config = dict(
    hidden_size=384,
    parallel_block=False,
    lr_head=0.00819,
    warmup_steps=200,
    schedule='wsd',
)
Each number is 200 + 40 x the weight over its row's rms, rounded and kept within 0 to 999. Layers, rows and columns count from 0. The size before them is the row's rms in percent of the matrix's.

# o: layer 5 attention output (transposed), 192x384, rms 0.191, rows 8-24, columns 288-383
# v: layer 5 attention value, 192x384, rms 0.215, rows 9-24, columns 288-383
o8,101,248,241,157,260,175,150,209,205,256,192,211,152,207,154,139,208,153,170,198,184,205,115,159,192,185,227,204,195,256,206,216,143,198,208,275,184,165,223,204,198,147,246,145,149,204,183,238,197,178,199,233,200,193,204,163,191,292,230,194,227,174,207,166,198,164,273,212,245,204,194,178,162,174,137,199,216,233,119,241,121,133,177,211,138,147,213,260,250,203,152,195,198,167,185,174,262
v9,106,187,115,194,159,206,172,180,96,212,227,224,127,210,233,219,230,220,156,244,187,226,150,176,220,227,235,132,228,239,152,100,143,163,138,210,182,218,112,150,201,219,248,241,193,205,281,186,248,219,194,230,150,229,142,199,190,121,161,182,138,249,241,256,217,204,158,272,228,230,224,191,172,245,97,226,187,210,210,222,154,149,186,215,142,206,309,219,240,200,186,216,148,187,285,198,188
o9,100,236,141,236,197,218,148,303,156,229,250,177,138,196,171,198,277,177,207,176,239,134,197,209,175,147,213,167,243,202,145,261,125,204,184,175,164,188,180,223,222,270,206,198,147,161,279,181,227,208,205,271,163,208,187,210,197,174,123,262,220,213,176,250,250,154,197,182,244,193,225,150,247,226,97,227,133,160,212,237,246,166,207,251,118,223,193,247,155,168,186,204,276,184,207,210,226
v10,103,209,304,113,199,237,172,168,236,220,181,211,239,210,186,149,179,231,201,156,222,234,188,251,179,197,200,125,205,201,200,207,245,104,185,144,189,142,228,249,227,176,178,190,197,211,227,155,261,228,182,192,173,220,219,160,216,221,206,229,224,165,149,209,167,206,142,193,241,205,217,156,160,262,140,266,273,215,236,174,181,191,167,212,229,207,196,131,215,198,194,160,193,178,173,213,299
o10,099,158,233,131,172,200,208,220,150,212,237,185,187,220,194,217,175,237,180,242,166,205,101,214,193,179,214,269,172,228,171,230,261,197,269,167,197,172,179,212,267,199,177,218,224,202,76,167,124,260,220,149,238,189,159,239,256,182,167,237,120,242,228,202,235,255,184,234,177,170,216,204,298,151,216,199,215,246,159,195,150,190,224,228,269,224,210,200,143,257,159,203,122,218,219,253,252
v11,103,210,183,211,106,196,196,220,213,155,307,130,131,229,166,214,78,169,217,190,115,147,240,157,167,233,145,187,155,195,259,255,137,227,273,214,223,165,169,237,214,184,205,184,198,164,195,228,195,192,176,202,263,211,247,247,170,186,304,217,200,221,169,173,190,197,161,189,196,254,200,243,194,256,172,179,188,284,266,172,190,142,198,218,194,280,157,112,214,241,155,211,249,290,136,115,211
o11,093,184,202,204,271,292,145,200,209,199,207,163,206,118,252,227,193,178,236,187,205,229,145,173,207,175,161,196,187,225,259,243,233,230,198,234,227,168,192,223,173,158,265,168,163,161,153,236,162,157,184,230,198,190,181,108,186,274,194,177,355,184,225,243,201,208,188,175,187,240,246,185,229,223,278,176,231,250,187,256,261,250,207,213,216,211,205,223,228,217,231,258,261,161,187,208,211
v12,094,221,204,235,175,194,171,250,189,111,110,221,184,173,236,174,273,241,207,90,132,237,141,167,227,209,216,226,190,190,242,176,207,196,192,137,223,155,158,194,231,199,203,307,206,224,139,174,210,218,245,161,186,221,201,161,136,186,187,155,111,249,173,160,179,205,198,232,146,203,186,250,181,213,153,219,190,182,163,202,217,197,243,242,209,288,164,207,279,224,255,162,232,156,190,278,203
o12,095,144,212,152,244,151,194,221,179,191,232,209,157,242,160,149,167,266,171,156,203,142,188,180,176,181,190,184,183,214,145,215,223,239,219,221,233,132,266,218,213,233,236,243,210,176,264,210,271,159,223,172,141,183,151,190,132,202,190,217,147,204,228,124,214,287,183,218,232,164,187,288,151,185,288,206,197,250,196,207,249,173,214,246,223,239,210,226,155,117,177,182,168,178,148,223,247
v13,101,172,167,199,163,256,133,172,292,207,177,242,141,165,199,168,182,206,189,111,197,145,232,258,253,155,236,208,198,173,274,167,150,203,125,184,229,153,334,149,223,235,152,202,191,175,167,187,205,153,179,196,194,211,191,219,211,155,173,181,137,260,144,285,150,207,238,159,182,240,253,147,177,134,178,285,193,193,192,208,213,240,179,146,179,251,224,214,260,199,197,212,249,164,215,208,183
o13,096,228,174,157,159,261,216,201,223,252,203,167,220,181,298,306,197,263,213,262,205,168,201,175,189,239,147,222,223,208,147,150,137,99,117,166,208,224,222,190,184,240,142,154,215,177,220,210,192,229,209,215,220,210,301,242,190,177,182,160,146,230,105,193,149,197,289,187,168,211,173,157,171,218,227,139,164,193,202,228,167,182,115,153,195,222,297,220,196,194,171,235,198,201,180,210,208
v14,096,237,232,191,269,178,202,192,209,146,209,176,221,212,268,206,181,257,192,202,173,251,205,161,124,225,227,203,136,218,196,210,145,137,237,211,248,209,292,162,208,241,127,268,152,211,145,289,180,253,199,193,256,188,205,185,153,187,174,227,172,223,187,167,182,196,155,260,230,229,157,291,104,250,190,175,220,136,210,175,160,234,171,261,261,182,266,190,146,199,186,245,178,252,169,199,160
o14,096,227,176,176,299,196,160,194,171,141,205,204,216,204,158,216,129,271,206,119,204,164,125,167,284,159,218,124,236,130,210,141,171,147,189,262,196,202,243,172,236,238,184,197,179,230,221,169,223,164,183,270,187,205,212,223,179,218,233,190,213,110,208,164,113,219,191,186,146,152,231,187,221,222,213,231,207,170,117,187,249,265,228,244,139,222,214,212,238,155,261,212,220,208,199,134,216
v15,110,233,220,186,95,216,193,240,178,209,140,189,187,145,180,205,274,202,210,239,161,207,217,259,168,222,230,179,282,210,259,170,247,171,254,230,278,167,176,189,233,246,247,155,165,199,189,79,229,181,216,179,246,150,132,105,219,113,169,177,268,220,290,146,218,222,201,165,211,158,173,206,187,156,167,165,214,245,184,144,147,138,205,141,165,219,213,251,160,133,155,228,225,199,225,250,194
o15,104,228,229,175,185,209,167,237,169,218,170,185,195,215,196,262,200,270,255,154,193,242,187,177,130,264,233,172,210,191,226,224,230,252,192,236,207,196,189,226,248,255,221,272,222,250,246,204,280,132,258,235,166,228,120,202,158,152,238,242,283,178,167,186,167,298,182,249,267,168,194,252,214,200,179,188,218,200,182,164,215,205,200,111,202,226,207,238,172,156,98,226,181,192,180,268,164
v16,102,214,196,188,273,196,218,179,198,186,184,251,190,130,135,167,211,177,104,184,162,174,139,253,203,178,254,198,206,250,174,229,209,208,223,260,279,162,155,140,143,197,250,236,221,207,178,186,186,205,192,193,216,185,264,222,190,181,167,198,263,170,179,257,245,156,236,189,186,293,174,210,248,196,172,207,217,153,210,171,232,244,238,195,236,240,166,241,231,222,210,185,210,249,200,176,243
o16,098,187,221,290,193,178,166,201,173,206,220,241,217,189,136,215,193,168,220,152,202,196,203,181,124,270,245,169,165,178,235,233,289,191,269,229,249,223,175,126,181,239,259,186,227,96,214,243,220,278,190,203,173,160,232,177,210,240,251,204,212,256,203,194,242,231,213,174,202,230,226,235,195,214,201,212,200,205,183,248,182,254,263,198,160,172,243,223,209,179,246,228,208,259,219,213,230
v17,101,210,181,195,238,238,234,140,203,167,203,214,324,159,175,188,228,204,223,230,199,158,209,204,191,248,183,259,181,142,198,179,215,198,158,168,232,188,169,194,102,249,173,193,236,249,224,166,135,269,239,169,245,186,242,206,219,234,205,193,203,173,185,219,150,209,204,273,203,233,209,173,197,158,226,223,245,238,97,174,203,179,151,160,277,161,175,163,121,186,224,216,164,203,210,152,192
o17,098,172,146,182,281,180,212,217,128,183,184,178,235,171,265,183,183,189,205,204,259,189,191,182,213,244,207,172,251,197,175,188,254,177,181,149,194,243,201,215,185,176,180,261,191,197,240,181,271,221,198,186,97,211,211,145,164,238,196,174,135,133,194,260,200,204,210,241,275,150,207,152,200,243,248,184,219,163,172,226,196,116,230,224,242,245,235,251,209,268,188,126,238,226,227,244,192
v18,091,170,268,243,204,161,275,209,163,200,219,242,216,226,180,193,127,152,216,199,139,197,254,209,199,179,135,265,148,225,225,229,233,214,235,199,152,220,201,247,245,185,224,195,198,161,188,171,242,231,206,180,198,186,219,261,164,198,196,167,177,167,178,137,146,176,188,151,247,214,242,202,251,219,122,184,155,241,232,184,144,179,168,188,307,224,180,206,224,180,204,206,187,192,186,229,245
o18,093,255,161,132,203,155,240,163,185,253,277,226,269,170,181,205,151,148,193,247,135,207,159,322,254,244,291,215,174,249,162,229,222,164,272,200,190,238,198,193,211,129,283,250,186,227,201,159,218,209,200,167,171,165,135,226,159,252,240,166,222,245,198,203,213,237,226,172,193,253,176,168,171,159,290,168,209,146,220,222,194,131,152,237,119,215,102,152,109,172,198,262,159,136,217,142,203
v19,100,268,192,233,124,130,226,172,246,163,219,214,164,176,158,146,258,137,215,220,275,193,223,271,206,276,126,210,184,218,235,232,205,251,215,228,254,212,221,234,261,265,238,273,163,184,208,188,127,150,200,192,356,236,154,135,242,170,248,198,184,185,174,253,177,209,267,227,220,155,155,230,171,223,233,210,158,168,205,239,225,146,150,219,136,127,142,212,204,221,247,232,243,156,139,212,168
o19,098,193,177,186,202,215,176,199,176,229,201,202,254,256,230,144,169,149,237,157,242,226,179,219,166,171,137,228,212,184,264,252,222,201,168,218,194,239,205,160,266,172,219,222,201,154,218,201,191,213,230,129,213,263,213,173,247,206,197,235,189,198,150,215,213,258,206,243,255,208,143,231,233,184,175,160,200,219,176,196,223,141,183,230,270,199,210,164,197,207,330,230,253,220,190,191,113
v20,095,205,325,192,138,147,176,193,157,160,186,154,226,155,277,224,174,226,209,247,224,237,257,229,210,240,180,262,226,259,178,165,249,253,224,171,135,218,258,167,234,162,181,205,222,208,187,288,173,157,186,285,232,222,228,208,213,272,166,170,177,190,155,197,200,166,208,164,144,169,185,187,123,201,114,223,179,240,241,165,224,143,216,203,219,186,302,272,194,152,210,263,168,131,219,191,171
o20,095,178,194,187,214,212,149,227,212,222,162,227,200,214,151,133,184,251,168,203,187,223,229,256,196,211,189,182,224,228,207,165,202,164,217,241,119,274,222,160,159,199,182,173,204,175,206,243,185,215,232,238,162,196,290,231,181,202,184,282,263,134,182,203,203,162,220,232,240,166,240,210,139,180,229,248,205,213,154,175,190,174,198,211,175,143,136,208,191,109,196,291,225,180,117,182,164
v21,103,219,230,252,168,165,187,201,156,178,213,160,180,165,219,114,245,189,250,192,223,236,166,204,207,202,151,170,155,191,183,132,227,124,252,203,149,131,201,221,234,188,182,174,245,115,151,238,227,197,152,219,257,160,181,150,249,196,222,190,159,202,176,310,204,106,210,174,187,203,245,170,201,296,147,206,210,141,190,175,198,152,219,224,185,148,250,254,240,190,221,250,290,193,113,247,259
o21,103,230,172,225,194,201,154,230,105,225,235,174,154,199,219,169,161,233,223,194,260,267,219,206,176,167,219,155,155,275,140,232,186,217,167,131,164,141,212,143,211,136,183,193,204,222,185,200,220,233,198,154,224,122,124,166,151,197,208,278,188,231,199,258,242,222,171,166,216,162,244,204,278,196,169,241,164,241,126,228,249,206,217,215,263,171,227,215,233,232,232,237,179,151,178,219,192
v22,095,224,272,170,149,217,192,257,222,170,238,224,178,256,181,232,185,205,230,142,169,178,203,151,208,223,121,233,209,197,148,195,247,202,200,193,209,180,191,273,139,341,171,215,218,198,151,221,229,192,234,131,188,201,165,232,186,210,224,190,236,182,199,122,191,207,147,153,277,153,231,180,165,142,188,151,200,164,193,141,161,211,150,205,190,227,197,217,168,182,250,168,247,213,217,186,164
o22,093,177,232,226,157,204,192,209,274,222,205,210,240,211,228,210,203,209,195,222,189,229,216,201,165,229,230,213,196,253,167,174,260,226,197,218,200,195,140,260,160,275,231,207,137,231,231,193,175,176,163,127,266,220,199,242,225,215,145,223,167,198,113,134,238,222,179,193,314,152,172,208,191,226,216,206,227,186,227,175,167,185,221,108,186,173,273,223,188,151,241,216,209,117,190,165,222
v23,102,220,207,197,224,235,50,210,223,280,177,189,191,246,267,159,183,312,214,124,178,228,210,186,170,167,165,139,206,234,224,213,185,226,268,229,164,197,230,159,206,197,166,239,173,184,181,191,195,116,203,178,198,176,205,222,193,176,258,176,148,239,158,214,206,201,199,204,201,136,195,258,206,144,187,248,222,201,179,155,184,219,202,210,211,227,190,199,221,237,165,314,185,260,240,158,257
o23,098,158,181,225,197,205,235,247,222,169,141,181,193,291,198,180,191,208,145,213,186,200,131,249,263,204,196,90,272,196,166,191,126,210,219,209,158,215,190,212,184,183,203,184,146,227,172,167,269,196,175,260,212,247,171,166,243,192,207,186,172,202,179,155,237,213,109,124,217,213,201,251,203,211,208,165,180,293,166,80,223,208,239,241,199,161,172,147,207,179,169,249,181,239,212,246,153
v24,098,153,228,175,164,148,219,211,207,204,259,183,138,243,193,119,250,270,185,184,195,152,206,186,211,141,183,177,197,192,184,155,268,306,261,175,216,161,223,169,212,176,282,207,247,215,217,204,236,239,238,288,200,176,174,166,118,178,294,211,113,183,209,160,222,180,194,153,213,183,203,233,226,139,160,205,187,140,250,200,152,227,141,231,167,196,128,227,184,165,138,209,198,165,213,253,287
o24,098,230,213,199,149,182,216,265,286,172,211,167,203,175,206,159,155,230,180,190,209,236,206,250,151,181,206,194,193,193,221,198,174,179,177,249,173,223,271,269,228,181,163,172,235,180,302,221,212,142,213,188,201,136,209,210,193,145,230,234,217,249,242,225,216,240,234,210,230,266,201,261,251,207,246,196,201,231,178,228,207,185,293,186,212,201,194,182,131,149,196,153,213,248,251,191,269